{"n_layer": 11, "d_model": 192, "n_head": 6, "n_kv_head": 3, "head_dim": 32, "d_mlp": 576, "vocab_size": 1940, "activation": "relu", "norm": "rmsnorm", "norm_place": "pre", "norm_eps": 1e-06, "positions": "rope", "rope_base": 1020.0, "rope_fraction": 0.5, "qk_norm": true, "attn_scale": 0.393, "bias": "qkv", "tie_embeddings": false, "parallel_block": false, "extras": ["some layers without attention", "shifted keys", "gated attention", "value embeddings", "hashed n-gram embeddings", "learned residual scales", "skips across layers", "capped logits"], "init": "normal", "init_std_qkv": 0.0243, "init_std_o": 0.0, "init_std_up": 0.0243, "init_std_down": 0.0, "optimizer": "ademamix", "lr": 0.000505, "beta1": 0.9, "weight_decay": 0.32, "lr_head": 0.0045, "warmup_steps": 403, "schedule": "wsd", "decay_fraction": 0.683, "decay_shape": "pow", "final_lr_fraction": 0.0, "batch_tokens": [8192, 16384, 24576], "seq_len": 512, "doc_mask": false, "train_tokens": 81660000, "steps": 5580, "dataset": "wikipedia_en"}
Each number is 128 + 32 x the weight over its row's rms, rounded and kept within 0 to 255. Layers, rows and columns count from 0. Numbers have three digits each. The size before them is the row's rms in percent of the matrix's.

# down: layer 4 MLP down (transposed), 576x192, rms 0.0725, rows 190-258, columns 0-95
# up: layer 4 MLP up, 576x192, rms 0.0761, rows 191-259, columns 0-95
down190 096:115124183137087140161107138107118146142126166177121087107130115128147114156143136070130118055099164132119122126143117097109105113058086149117151124072146067164106203121066119121168175175114189107153120151170112115135147131131123114124159106124127062075029155133096082121171075135129145126
up191 102:162137133156128097111147183132100090145102159112176114053156107161161147129152117188111121135165142120130109149139136112125169097083125079092125153142129127098123137055142123107109139139162112184115141126179016111118131120153101141089105144111102136177130120144159164082123146115162121177
down191 098:098162126084127053145149151151142167226120106150059134142155135150155165171055117131101097138107170124145148117090097073142107145158080130136146078179062123152159129090146101114120093036147129141135121127095138131151129077170143138181124125117125088082126117129178135108139126058090111076
up192 116:178125094176031160118147166144133143128154148100156140098139123141165074141143135135160101145159102153158114130162176090137136089092136134077174073132151048110152147078174121120125138052160090118196178113102118155140106165143067089107123106136142112151134129105149098108121155108114033142
down192 131:096097134124123157158147158076104170081132154135087108167162096141119133105168158110112129128114150104138145137092117086136137136159171138111162122161098083096072090122134179052110144101104156174154122143073094096103105140139107128166031162124114104138175074078204123141155159075135069123
up193 103:125071151192120122104191119192169150155179113164120082116126142132118054089135148128129096092173129144113093119095161092119112078117138130113063119121106083139114106154143121135120166106093167095216105086143127169182108134149102145106132099205142160132182172136073123097119162209119098138
down193 098:109106123102130148223087094125097109129109151107188096135168059120102133150152170124083053104198120130174076112085168130104105143090108098155077134113112121111111039132164129161084139174134164098129142121061097181095088141199103183146102122109090183173080108143124091077110159111119140155
up194 091:161166157174045124084176140181096137138122075088131121089104121123073110166123098110100156145128099084145110118122144090107122087168144098148156157093146132141118132133146112032157137104138123097129151096104082149116176150196113141123090158127127083110141079153167155140154134160109087109
down194 092:128136188110117140140149133110101135105135130141084159083134158134147043114098129159114164122074095090142188141164188171091170111142120144148162132113135147125099124097186165110105145183088103142113110150136125177135061141137133107188129106139095137145032157129119133158145091107042177084
up195 102:137115146165067130094174146163111125171165130113113202086117092090130157125103128164146155162161072143159129134124076128144142120103146063119075073153201151124122067085152090087117107098103195108108095115187134081078120197143095091118135167201135136175148073082139094075108160167149096155
down195 102:076115146120114154086138143110107146158128155089165066126143143068119096159153160130120131143131168062095120105126150124126070113170084140122067122099129131121149146130070084101090129043084140170175154147095148150118144150143135102156124092144160100124156116169169135142156123117113072196
up196 083:201137097124086103055179169166153122181100153122103175098083108086141167126124100144088102208146110156127139091082134146119158119084169114127163093130150115108169142145151071122159154092141123087148114127139109131115082162147107152112119140104082144075128109133091139119152172128169129147
down196 082:093100123107148180130137129144115116156108209109177092207109130136169141077107101174126127123071178187200112082116140131104124116076102113114094144166124126135097148092080130136071125107106127125135108154158174119125136142152114096138171113134118176110161089171165146140082113110086094129
up197 116:135067108169129129082139154139100139118150113071143140059095085096159100139109104153110126195139068140117133114097148143078177079086131093068089146151138147105181120155139159149142126075148122122134128085093090157053190126156105092092085108145118144155138085138115125111132157113192117140
down197 122:070083205111166152155122114049131153152131116104116144139050164133145083178186127162151131126087122116086144147091176149130092080082130155097108120094091173125206120161145162120129081125131135149138057153041130124062142104066183117155179143165155098142130097113155118155147181122157085134
up198 093:186107145105116104105151191141091148150139196103117121163094102138147119117205107086107068165180109163130065109097156102108133151169142118137105050140166126099123089153155114111154130096086112145133123128081145123109150119125075191115099151187125192169180125085170095139132216140130107163
down198 100:137150151108095211159131117143138135160124136087153102115205112050148152184139109145092140113175132143165148105106146131095113101160130120109069077086133135090105142154079097065110123116151128099112083154182201151134123096142127186156116162136217131109039164143112150228152160117104150113
up199 102:164115111145114094113199144173149146110106131075136115131158139093084131108114118117152130167132087182135127100110164134146131077116159127090137092169090071109129080150076162162078138091142173064114124146145110109126162166155101120126130082126127105095116138131087163118105141093169116128
down199 098:113079099140094131128115216137111097114155152164104132088188117104115132132098088114132068161105139118175078119149155134199095161143134142152157138177166159149083110135149124178139112044076108083116082095141105100175115191142097157167070135122152102097156107151125109127186121098153166110
up200 100:179149061198097088119168128143130154119146125101183107142126136129112066155139148093121086158111126142144124128118111107106131123128182130139126076113092068148087085136166147096100123070114147114146128100119089115078108101147123166097099132196156154134162172130086169129110189176080135085
down200 107:100117158109129140089129207058120173092145201177115110114126161110151140162123141119134094171118155119131169139057083096098091179092040131169102098096128111136091128127156133182080159077114165154124135182085153136115099084152150200154139165182123176117135121166151088166100168084152170158
up201 057:161129130186076095044200145178140167136107111123143150109063133097135106136068091151163094152145159134152121106130090096132120129133118101135106111152104158140146111145149064132125152127132174161126149119135126179079131170169092126085114116120079119078135090122116173089097187125186078162
down201 055:140120099109104075097116145153087131180159110122166161064129121114116144076077078143108108140089097124071150104120150114148125145085134069101134114162127102197142131154176102170125167149143151123146176120156109135114157192145130130191142125139162170070141106121091159156081085176135184082
up202 097:159110074188130111106141116137094133117127083134127116056129085074148107104134048175077123153144084149180142099097170136110132138168145090127105155185101116111168169115169118132153139131148129106149225153063077198145128164126107117139076143121143139105134145181104184118156115107150119186
down202 092:125135064143132135164122089132151141190131100112118171120092123127171185142126110139163134150133119088160099146101108156125090108148134141148103082079107069043129168053163102151130071119167184098093161124106144166131167123140119149089081178140156090173078117158108147115112072093076117106
up203 093:135092111116132093102144237177107125125135124081190131121103072142113085076176120093086097159150107138097106084116140132090181135132180123127087113162187107040101136122094128088138131146169120128129151054092074167116173170119075086133123167103097131148129090174132114147142165179118094171
down203 102:130155175048076221130111161138196169123125120132102146147202118130123186173167166120115098138115147168119164141143108160133168117150113138130112100127075130106144145167098180130129145127174126130085119153142140105158132095109128130129103141106165085158040184094130141245140098136130131082
up204 106:145158148109091145086182143157110125148110088172144128076016132131136151123106128127145157173203146108195110122090084135149166101112091075084062116181148099115169142120099128150066131084113135143092120089187120175150185132157087086141080116189122142113145075149150136107149076115118098161
down204 111:128151163091112166106152161138117182160083104189137122153082125123105159140087138138109123069112107114129135116132214114153171181138159132086180105165094076159102094135093133107094112094149076085085123096181183104158135074138159127135073079172141121135154085169119153100139098157131126148
up205 097:162130065172134115105168101168125087119153124146102101101137112100103108141118113160125120113173096144170067089145144154097150078123105161154097063185121099099161100088134092127137143113100174148141144142057152184119167158139128097151122068172115201129073157125151102076127129171130119101
down205 100:086125116116139110167162076114107086152142173121139109133127139160108105125148125152125168006168137093134136144132126180086139133158086168129096137171162120055108103094076127114128158115125135148105133135095150178133093144205142137124115111153159163157113159140100063044122217117156091142
up206 103:150099127125120120102142139172141141200172147152140213100079139098116129142109120161153101177119118196100160071160093133136165118056199097065169117135160139109106163107117115169096108124132175159126107152115115183082142164105127092100164132177107118105140114119112184141106119170127101166
down206 104:187142125080116118155121108164134118130178149132064137071153111129138090131134197196120129188135102178104139128130129135095101107142161143119077131117087127152115062156147146151162120148118118146101201109136091167100087178134137115116107079126170092147119142161106162176120161062170154124
up207 087:180119129173085099109107088107140163146129094129121170173108084061048069087147152105109144112145137151122118146163098113066162103146141074159100106117134136055095159064188131062096173141150136118120110091100098162124080144139081136084173089162110125078113092124078112058112134157107118127
down207 088:091130169112104162186106092122130135137118186169161072128123115083130138111152166079152097139165097161073147141113147143127187102146133144119094093117152159137116172135109119116096124190116138150140111110112090122147108137151122135168200149129135143078010137120172085039124099146103072176
up208 095:172128077174091071121149134156060099133147161163120090134080086048152061129101082166126151131152097158077119147157150152127102100101152146086083120201164120123140160133143061129103104083088132101149160105139060104119142170125143091102131106100110134081075080151087145082092113150169168166
down208 091:083145167111092126085112106082154120086146172197137178084106116140102112200121182112156119113123102123141117103130120077133149094107127137084103139100153136097136163105082066146157144116135158128117126078159120135095189120107179184107164152127117114130009162144130117046167129114090161123
up209 096:172148091139120099105146147171114139136147100102083209135105126147096085194196070104076129126159114140165116128118075139114131128140133113129162120112092154170125072077123183105155116105095158152104107126188121076121149153133104113135082158177127118158102085123149087105069218095123130130
down209 099:095126177076107182128126113133150137109123136164116142182139126158175150153125210078161118162138155144200115153104096132164130126146106131128143157095063119158155122149151174156154128149136142167112139148150163100106085127126076146183157166192202144163031091153170095219157180091110150116
up210 053:185135117161077149056183165185136147142135096110140165084106094120058067089095070126109097179119123165157113144103118100071150132114202110116113110166114148140131101123137115138080120097144146131142179119206129148099144166172081123110076144117108153141105109179126153079072193192183048095
down210 040:141089109107158111135080152115130115140112174143134100185068086147159118146177163132129160084138083103125119102114133092133132137160065115149165170090100132127106141169105167186157187135064155161123176150158102107154127099127165116161169175110133142105099193177187138111134085112175138074
up211 097:135144154134027134061242144149188150130091131153074139153120145129130163182164152129109154122125101109149040132143116108115161061140118142184101138149197143068128166099129080084157107116154125142102132087190106130139117117134051118145135132173132107163139142162131178126094129152101091103
down211 093:114116128131151069157122135085112081125114111053113160127138118091087126114150155125082097104111151118120131136082110144107163146072142143134125097106085119166215122132164162115140184176107134126167117151125136194145157137104201115173118111123157115160142119125126129218084084128123180123
up212 101:163178121139101146107150156154107101116042114152105194072147101085092160111095101144156134155149058139167162105109146121118145085111181092137098119123150141156151154134070104143125161080099149133150080141121088182104161130135106064126129107109092135077146131120091142140107141127141132074
down212 096:125127156131123097149108163146163153097157109146154131148096194124097111117123118041125127184103177082114075158093064081103158130107145126143133122088132124105132140079174089117125091084095130144092181067125089114148085089166130143091114115156117193199207120140187201146158137122190120084
up213 097:177116134088120080110159209159155175215140099067175173158135068156077087114138091098137080123138135088147063093164123109083136120146181119122116131140168141103163143071107110096137162104143155099157127105159134120090115140119091138094066125185116106130151086128119147119064150167107103141
down213 095:177154184106083151112112165117184172184161163139121165117128114117156158138209163126088138143115040149115168107133130217086120136148081124149071097132158086062165084150090134161139156109181161180094154115121106117107153094092107126182195136105132102105114094144152079187129203140144074119
up214 108:151125139186128129108159120147074131140123114156144127107079176089138070095131105131105137114148107153161094079110109133103149096135172053120094121156140143084118088126161180132075129154164130157173135129131128140069114177143138140104151037188177084161092176145083119070122157154082104125
down214 100:127141166120109154080137110130160132129104117121088059142149156057160148095145155114166165138133086081162148102046158195142109099144117135165101074143138108147094189131128166108116090163171114131104152102109124169103126100139075186126116114128149124122074153125150024108081116152076185118
up215 095:158109129174106136098146197117103153155065152085131182091117082105163089099158127125055144118183151150112145095158183139151115162127139098107093074143156117149109136148095109099154141172101126113131124123132113192102122152110112109145103128114156149060110117125133165132169167069111090124
down215 093:155121163129111099143119162156104114147111103182094140155171139146151160131131105119158175166181141120137113100103146112130109148168075189145189150156113105158158085113157114178121092180112176139154071191123174110138111110142105164152107156160115092149104166091105113136111112132142086113
up216 099:155080106140088117073152169147102124133115105125134216158135122123077087097124109125108118129152105081143171098113117137144080149211151105104131104130165105203141085145086093126130157107107093125162157140177151135122087127157116109145078154159117135130152086139119153120102149099112120167
down216 100:130158182114118114129149134132167097118108116134176097154156142108139144151178099179127153148139118173111127134159152156114104116124123142128158116117093156141165191178116114155130125160140169192149094154125148173105077142116149131141151092050139102118046136157171118126186155135083034132
up217 099:165138107132129160112171132114128152204146148103135169123111104080143093152152083128154121141163161141170124102105106116027180119144152027150114111146070115080189120092175112144096082142136176164099086141114165109099067168128120107117100088129102099092119079131139174117114117139165118170
down217 099:101110119100131116114114120120177114093111140104024110161169107203169152090128103131161103121155115114101198151118143127172108144116152158120128098141147064169094071139169135179117074111134128135175114129095150110155141161089076166143141133133099110101123092159088099176111130102133115141
up218 102:169199145160101160111148103156083171119149110138150139118104105102127122123139105096108109124147069146126130079098109122122137124124255062170105185155136134134116090132135079111088176152171131171105138060167085106091116167140150079107091114149090172151174117167081160128073129167160148112
down218 093:102167155121142178171103123088131166076101134148073135103103110123176116076134127119160134098159131141140137173095108137173148130105157087141126146108107111132140125085169117098093191145135156133118117116141124116114119149109104138151088124170105124156180160149096152255150084098161213112
up219 098:182170188155108128092140135128144151153154130099173137131124131117087066171199082107097137104111161116186101150070136114074158126085144086113080116128178173114162126158075127153103120168136163068141119076081133131078110182140144179114142117129088139088109138151139117078073127137150118099
down219 098:141104116139139117145160098118130132119094169150138139195126192161131178139155174165174156131100141065101063176115129222082198151096118069101156079128146140106129175119107153056136114160084150118145102111140130127133057094117144145113183144135092106120114175082126117122151138071086145099
up220 094:176086135137113143103143223142115168109138115102153100095147103150157172078039105135142080132137100118104084119144157117084109113153191120109159188118123112143099150138158096080141155125126176123184121141164127155071149125128104139078072147098138148124118135127170161099176153157211139144
down220 095:115118105137149114161098123155128108153118140100115140186111102137130141141071111147094091075084077127141156135154192080118113144165207174207128108097159148117073119076129161189156083134093108083166138135156138081114123148173120124162175057077117143108082181174098160117134118160123124137
up221 094:136081098095137086071157135138131150132119125122118179095142127129164119081103122166132154200099115167115113115133097105130180097136114145156094155118087141126142091158161122141073121137149153141144133099135084140137088126185123221073090197167098167091126080099127189106167116178149110106
down221 091:094170163142124162176148126159193086110115074099123157139194111160082095061131128111120068091087105102062160131159056087086131175168107126130096145135137120113134097124162160093185131131090100123108153061138140134129074125136133091100107080121124148137015113149143105192101109105121146089
up222 101:132121103134096151056182143165094107108112164124176118096129082124096107156131089139151129182141122079136057122123103150140192121081171097138083115131142139148153057121173085120115109072150134068107081131156150144150156114158100133070155113183117156134131127109115150100116118144147076154
down222 107:066107139117126131155135096081092129121120050173142081119157152084102112157131110096106148107074166104079150138144126143102140119166158141132128104206124143104157151155104139120163089137148032136052127101120162117084155076147097120124139148100139150116133129187152090127188118188154118114
up223 100:129137137137111095104149245172093200117127084066148192106122127171044095137110115169155114145154086117140131095151078164105110116126142087115112152130177098112129168084195085061146117095153183083116177135145099139087124181147117113120120095214118142134099071144178161139125100149112139111
down223 101:101142199090107104079096153139124153109199098135083139123169147137125108130097142081124107110142119038137171124136067096043120107071141077077121100108109168156138130168127134117103071135128157098062100080122151205072098155136134118155114139113137117160018139142149123222097143156161078109
up224 098:125105128240107111106159123127130120115169121151086093079118074156128146122136120193106119218084107143138114095115173096078105147170123114089146118131179071166125128134230127126079099130090164116186122084094131143134108145162083108151141078147139160129136142149042175092119101154151074129
down224 094:187121143107095152166133130110124135167140110087095086135112082172150168132158169159101150108110134158120184146130125147126068095204106121120148114096085124073146122139135118120167119128181187101016141132145186138113157135121136103104080132158074113110067165147120109112135098121099096092
up225 097:156089103132119142106134172132141121113134142153190138151177115167138131086164115147134141085116110147120116093095156097133162131123157070121151152135122089106130089103155105132111122100082121106144113120113153109068142152120119076069101116124140121073107126148045167088119138104098107138
down225 091:162138103093156134135140146076121130142084138076130144097081118119138116158139116068183159097099133092113084109143107152074084141142164147128131104103143058083159127134141139084156160127121140108097099071102142117115134152114186154173146112085147197145093056156186168118102155112143129122
up226 116:138172156141048119092208165156091116129152139163153107124134137087157069080141125173065105126146126120157092151145113176124101084159125042140119129161109164097144127199147120107050131121123132158116099162137098103104131161153144140127170096157084135134103158075118124075096124126085112108
down226 109:063142163091106164148090151109126147100132105180136098097117138098181089110115159142110119145123129134139166150121102109130112089170096120123103147118138124132098147161146157135107115159077083114103078143070097115088129114095157128135153173118148139129059110100092044057151088117115204113
up227 103:155146155141095164117152126249180148185134199158150159111119083105106141186137142106063141136181102136133104156093061097097132108129144111092135061155130130068106144122120144094146157104090165137158139096138129137096177173117145103162151112139135126166086141135183138116106180135147100125
down227 109:120116140157147121168141107154126106043123159133099132090143116121136081139105150156128054139086168122083085105106127115127145076084151137105093144161103160078128102158133154139129096148110125158105168152086132105137182129136090101120217077116132127141111131157072088104093080145153111111
up228 104:218124098149098162108149168146134117145165130100126136077090122079107132158084093162117148126197106200194173118068120089127130170122126128091123136163055179151096113103166143116108180122154084122118175116193109118072120163111106094143114165150119147127131131177116140111119128161168133118
down228 103:108116164094141163202123152205117130147146206133144100160134161145111100067134111119173159184220121177156118097119154127078156130131092143102136148128136161144094109124103108116065153137154065098127161240167135151097120120070098124137167159120115090082112104141182133156117114115135159160
up229 101:162147115130117133080094170156163151188156123105106109052087086125109080101155057145085151158135109235158143111149138128154165137051158121090112137072140125121094158149095127111132177140126145124132162108133099147142143180162127105120128130083084083121107118135126122075205149097214079184
down229 108:154114106103205104140122138142125129115136096110134121138165176236128097169162124133108148099139150123078132153162162084121058115115128132099120157111096132076113077113116109083189146150165152127152136099084136111172139201147171154185186141123141057146122139100136116155134131121083134093
up230 092:188106115154115076111186137169162163131081125169111126117119111081069115166104143110107105107214125169147085163142109113088157081107124133182148148186154149096137144112111174130124080138132110050196113132108097117079117161153142132086130158189180123104094151134122129106105142169119097086
down230 089:095090062130138109171087146097123162073136134125153105135166169121182099120122106100150118123156115159133197111149088161195148121128187111071172163140132149115083166159107132164158115046147146180130070149107114199122113135195081116159152171157144154132121134117177130112170157103181054208
up231 100:174131109168081153049136147156136215093126125086107136041140064103057171098137137089153086130089128171123142128143070090158144128076159099155111140084083080130104091140115082143158201078120175146114137159095126102098100125132156168077072183110124145148146109123079137115120148106160142105
down231 104:098151148111079159185064112117173099122163129108137111154101108071143083123157088141149127067155096164174121123130142166156101143086151101099127161087141150115138063130155120148128143141175155127088125157107108112090124113185134148175093118087118119143157207178161097073089162129138117125
up232 090:144081113126097173121159123179115129186096091113117170091122091115035171117136085159145136132188122080105158136152119152127125125172147135111082124175088075149142163084137127089151106066075098099117085135125145066123178201126108127158111162104149105166111119146100185087080156162169124064
down232 088:099122105138193101176076108111131093076087205147081144154144159151171172125169103109124166140108124147128129147163130107158127130143138122131135141110185134144086143131122120107160102082114124142131137165128111111158121134114114169165169104114109100193072170202210103145157118098108053094
up233 100:161137132150138120086132104121145136201177154096111134077118166094096107105131115111136110207170121130140034080098136128092143081066107136153087160128121108098162104100180118125125108135144150135161187049131124154090139187156080158163142104117160113126142150093079103104109095116118115115
down233 100:149115138133181180160150135133112132108109162090162038078105177080118097125115168095111084090125177099155088112111160128149120160092117127135115112119075129182162098094087149086115111201102161089103139104140096152168128102143127118124150092125131141093134118139111146138163126122091156077
up234 091:176091083130116145116148206160136125121100076135114131094142117140105134118098140135135114150168143214100142127125153128124102142112160118102126143149158100146106131034125131076130141107096141099152195119127156119130067212128143106086063077109122125166103122184144152056101208153191107113
down234 087:133109130146188086211114160073106111114106152169165145107088151157140134130168107154106195115125150115114116128157157084155125127150207146158118143104139145153135155106139163144161134122119183133174099132077079140117078078134101139108172100169112143106025042156175151116118116096143123148
up235 070:180130103167080117058178145209164145150123122111183148119084121158112076123101074136103058109195083136158133150109100143096134119106170057095120102145191078124110093117147127084079131073146133109137184098135095175083134175141103102114093113115148156113166130142107160095076201163167111127
down235 058:119111107145115109154138151072083134120098147147157127199177093165041160097179114091144184122055161177122082135133200116157148076165132165139125086138127120152142152190109151133149099136126131146061152148106147104125115087116147119182156115150132113137089129106103124112145136135135068134
up236 095:183146146130146161119156111194075150132140110063116184087067122105171102134102098195087139166127071130168165087153137074085121148137177107104140167163167111107103117138140049108120134157157174167084143125088132123129134191122130150122153133143084135175146108078099153110143134088092139144
down236 092:088135137083120125126107126155166137176108125142140097057134101140127136126146202170107120192122089197165104096124111110145072170114067204148118104156148106150136148197054153133169098162173147151143155084103140108091124175146103207128117163080107127172076123087163093138119139080115219130
up237 089:176111106095133086107149100151100118110111103133172108163129085158147074119100112196125076102157117162143126112122073127042128136111156140185152144146123140093098121063167109109113137132148156096130074176160150146155093127108129144097153140122138109165120134159137160068100134106134102137
down237 082:126103097133170142069111140103131130116187146070119162128126163110137149116132123071145115182061151089086144118051100160179082102111077169134142146094167119162136127216137129134126101145134149143152201138099158133141098167171088136127125104153076160126126114075148141160182120090148164163
up238 102:154091068155104134092152142156134136116106128091119115080090187143111140132123115088141125151160084160075127159151109132122094090139089143113085090121119155176133162136156085100119136130130154150109179126115152114139129152159132081147114155115158168099183128165157177078070240144196118210
down238 107:101098116163196078191106143081092121153183112123131127064082093137145138098093129138128214141076173103105139132132107149100132115128151096155167116186115152132133127123145098105120148117182104123182156170083101117173127115125155091153118152182124088141137063117111128140112079099181138141
up239 104:194182111127115134114138128169079129126147128106112159099067087121098074161100140198097117108134102166181144079147127107149099118089119095160103137181141117108119122082077123164116141108141131147113179152124183139077119148138135085113129129153108138111112094152112157052116091152147116163
down239 107:094130183089131123201097139110151134113120164115142171115070086107135110199072195201110111083119088114169162108164132116138074125093117190191082149155156123105105114130083123144145137148172106105124106132133181113133129084120118202119149110167112143123000102133137083069118064099122152122
up240 093:146086052161111109112142132150105125115087142132082100128029122086130136098118122186115132166185093192137145087138142077067150137110190065008140131158119137124179103139135153122165107155109135134123129145112139133144158140175109108136113111106121176174107119161088172097119111124165090140
down240 093:160128085124130158167137103116136149101144167160153128141129114138141123109204196151155184182153153132052143146074139165091120126112136165137093120161165127167142089178138163150148094190140184109168059084135145081135128195111123149120207084161120158125045149119162148076135115096158121152
up241 098:159145114161109128097143108142107165141115049121105155098103124126140135162065097197103122176088105186118108082126111137127113145093167073149125140184160119138087142074132076118105101128151173183137133156175098098085121127208082071114125119166116036139138102151091137124141101127121133120
down241 088:123120200099125180134098104061142114172131151076161104122139120155155134154096207142144096185097098132163136094125133137151112127172103154131119092158105150123117092190120113140159098116177135150123146076104146089151052173134101165120148161139115129177124147043136117178167134101153185167
up242 095:157122201138117056108138157155091175175114119114146121154094100120107134064158106138088142158117121135129177140217140156080187145147124088174115075119162114140125136110110132159154150140141170074180163123147130121138143131115099153161100162128138113121138101101117137145161105116108153097
down242 092:094124180162148112112120092151110133071181156159074113164150176100140108132171082143134120163108110110121144119142118151077155100096105153194152107108127171126160146153117107144156072136122077149097170116120105122091113112085132181151154143146137147062092168077135142154168110150093148129
up243 107:148150135115121145119214116175079101156150185093119106129109123110125139091148113161098154076140162090185067052110115089127153098080077073133083129163110104158181098151175131159114198125131126152169173093117138148102108172178147120108105156101151120125118130140145093095053140141086105131
down243 115:108113141146130145156129128136138125107145140127129083097141192164093128097109099125139104041164158144099136080094183076149139080105077129110122137125112107171122122117145152156104153146128101104119150100067146143139158142096178119105125145116139170125196150106116110211060114085120153151
up244 097:148162150173070179097137099183166143134108056138128110151122127082104114119054087135133120112106127182137110125180138100072119149136190150114118098127140087119097165108144126130134142139119066132175118105158102113144170136131142104084100085076104110166100147178136149016102167162179106127
down244 092:117136138101107089217138096052091124067160191153148099127140114093143147140198161164113133220134177123062179152118128141140074185170103066148098092151132151158127106132133124137151120109131160153145137130109087126094089116115106171173190158137146096136151100100154085218101127108096108132
up245 095:158151164109121116114186156132112121158128177175163145035088066149104138130155082100063117172148100165087146086146125157064167121136136102091129118167147172153123117110133111129128143117083109047130155108116149149127158096136087155112102149145116200139113105160163111127096129131120147166
down245 094:079107129153139085138194093174140143048078145161135154115147132114161118111095090114096122139103106097111149158139178104116169092114143102045124126112143094141092108161128181131085136088142095141084131091160095154139126146133105071183124157131150137103181125138120142100192175153178137144
up246 099:120162178139124146077155138119180182168183152138108199124099137109139139088110061130058160186151108098159082132167103138075148108132171113152107113163142129123113134082102153106125069109111108030115108116082116122111133152097084165115169096161103136146144112077097159119141105090120090124
down246 095:079111176158121086163156084157145070100093146119181091143109123114134071189156178172160164150102164150100154146136135127124136146105116110135131129151078152091157156129131091136127072249189137155133115142103089187119099148090174080112173113103135168099185095141194092145094138109185163128
up247 085:148040094062162052093078245139079255127125084145149104099120104139167188131112103110112108171158087167203143113114146111103137134114132157076127122123129090142123181128103117084100106139222155075151130143129069129107106126127094143163127158136124202115074134121138150124140166162150117154
down247 080:121188186233065155177242055202190000119115096101129145130157092154109069115144137107143121096135125095096137142170146153141106130157147084161120140106135103150104102102121119170143127107053102191111175111088156145151144124139179090115093090105143092151144117130096132099083130110107086117
up248 099:120156115093134168072131110141146171193176179155124145092163138135107131102137145140097126114164097075169064093152115127103117090102100115101114149116119171063174128142164060029075112109155122157137159072092145115137144192118127134094171137119108158230152092124164108157120136115110104150
down248 104:104143101106135163176144116152116121116115099121148160145095166084091062112120068184115066083157122115185126127123147126145137166092157115109080137141077116120138136121091102105068085141103124082074113074214132170143154119136162052145142111111167128174000170154102165182120105109157168125
up249 099:143149182114063163087158136125147125098151108078155133123138126145149160141072093145123100102148124138157155084150097127102134119118107072133054118100176137075113100122100126135141099122100159109200075096116106172094187113171104103131132163179088120105147068108157136133178148155104057108
down249 095:104142114116163087157099168098160148093158097148098107115120166163106128142177160113162147165120150112141176205128118123126134142134172094147113156125144117148133094166178095126166148174182111083130134094159090133139127176085128108138123154125129097125096081059115139195101127102155144123
up250 090:169138072170153138115116162141113134136063134127131142104121120196101053162122093137151042139137128137118107154125117175134108128139222055133144132116158064157117069077175139124154167117079127084136191134140127077106140144115111095112053091141014110110136133125120121085155110120140155140
down250 084:128133133098126128127150126107114134158098121098079128138122146131111182180120110137117115145097138086174090064139090119156164133067127138184132120157143102072180161170079074148102087092169128111115090100135151148114130152169120126141143168154159121170033151104128141152181112110082054117
up251 105:162088129130127092122167135156125188151099043137112119129089155096158121090114097062097122140178100091113155101149151113101130134123115079136116164118122129074161123126172162185124154113113093129069131044086113165160138124120034125116108118127073117178132117072161188097120141172110146107
down251 102:044113166173191100074137093174139173122088111072142114145101104136163137125188092146159141175158074138094142082164102130178155158144107181188118130133128128140122148141121172174181138114155079122106189106053180148128183181115089105152105131092136105071090192124139138114095162174117147138
up252 101:144105129179135126106164183135090160174147092123139139150072152114127119141106126109106106181116099083159115147084099155102105130130149126099124062111137101172110115157135103072118105108108188176128167162118110158099111130171176166146077172150070119113166147144157137085135189114190154161
down252 099:075130047093104098179090084067143108114087170152140088164048111139167156139153109195080103116114171158120144121199160141166125092146119085145123171151144089124051107145131104120117117108079183157174126163127088164145146138177144116152154094113128125121163183133143157096087137132088146146
up253 093:148165107105110141086161143148124140141154140086118122103126100079136115096063133177121118152157116136126146144094111168111155153060137094141128150108091078110153131144195067088071067104127179124142166105071081143099179173125163097090106149172121125115113075099119098076051117175116110165
down253 091:095140142133125152141096115129187135082142120071160122097124178121156157154182130144080093137129082155119103103120091154085144158134089127176181105092101095103139095125139134112079049136054142101133116121127135149104129105055177165132110156092105087095047135122159100098103058146155232108
up254 096:116089082131128123108168107119103109170150095130117116102118157147127070123132104186094162117113144178175107107130125095052151143133126094158116137192104171102187171094162079112109199129161145134118120117164168174088057156159131129134160076129092086168099168184139119118127131151186136106
down254 095:085110155134082139069131116136126128131169143111114128125218156171093117094117136122163124106096146122107141115142141145158139109075061127144088085109140109109090093152131087127096154108138136105114123156126129125185125143118099126104163111110075176106138097057103062255099112131103180110
up255 103:139135130133091165099196170152140110137106111131165149147070120136131082119140120110101081189135177140169123085090126127143138117112134107153042060172145112139189041172129138128107176100179105061149165144147106082145074132205117148155146107152071149069129091107136126091147122123139098149
down255 097:152137144116139162176098110072143140108116122123130095123084097193113213140134146085105125154125099131170107143138092156105152121161137167084145080142124154117105140111079158135155174127091127127087107094130140153095097190078171150127196090074138165163073164138079139170124114102137179124
up256 033:193112113134078135074164160201122181166135113084183135092115144128101091113101092139151092125169082148160115087079120131097123108119158135102147120118122096126106101132158095087118156107122167118146124111115127205072100153124109125128115043134127201133103120169118149055077171139153101183
down256 026:088098127130126093116086130131105136147134182161119158083108079168123124118120141143090128089184133119132075085157138093211106113128048126217133165088157142130128106190124162169123136122083101122090155087115071179159094161140135190139177162173112121119136160162122171123189100040097113112
up257 096:163152081128140126088158111158102113163071126130160108153109099112163093104113137135131147157135102142162132042132090177145190130106189092120156205135156156079148124111145071138121150144145194129137150154134106134086173116156120108112115140123149152086123131158126141109160115132156121162
down257 095:150140118111159091149095133102139131094178116127125096132143091142142177166165175087102079174155133115172146184090139118118088128152138131081148157101155101122104059131127112126123163139093094088109117128146107085158116124108119175133112145122165123161158136159061195219150150097141162142
up258 101:144091109144128114094139159135137134167179126096141171112148109105110054167164117090098182110154111143148179122178139134125168142121161112071160136163128140119154127102161106150165169142128144131189100161092089138088150171118106062153061147149091113158123129133107156114117155081197131159
down258 098:136112125128126138099111127098123173123135137066097141171095150109119131148149194145158208131079176144119114121114145184189107149122131138127109105134107180108107154088159127149120160123152172139087106117075178197083178116128126130202164160153159036156077160110116153164121085149133159084
up259 106:166074143132121083079143116172121156102083122143153115160106104051162115148134138151110081167164110099130092101114161103094169126095144069061126066139144125153123053135193092137103151117111161103168147177157105147102111131123125119171116091156092158119158154171087157129104159167170139155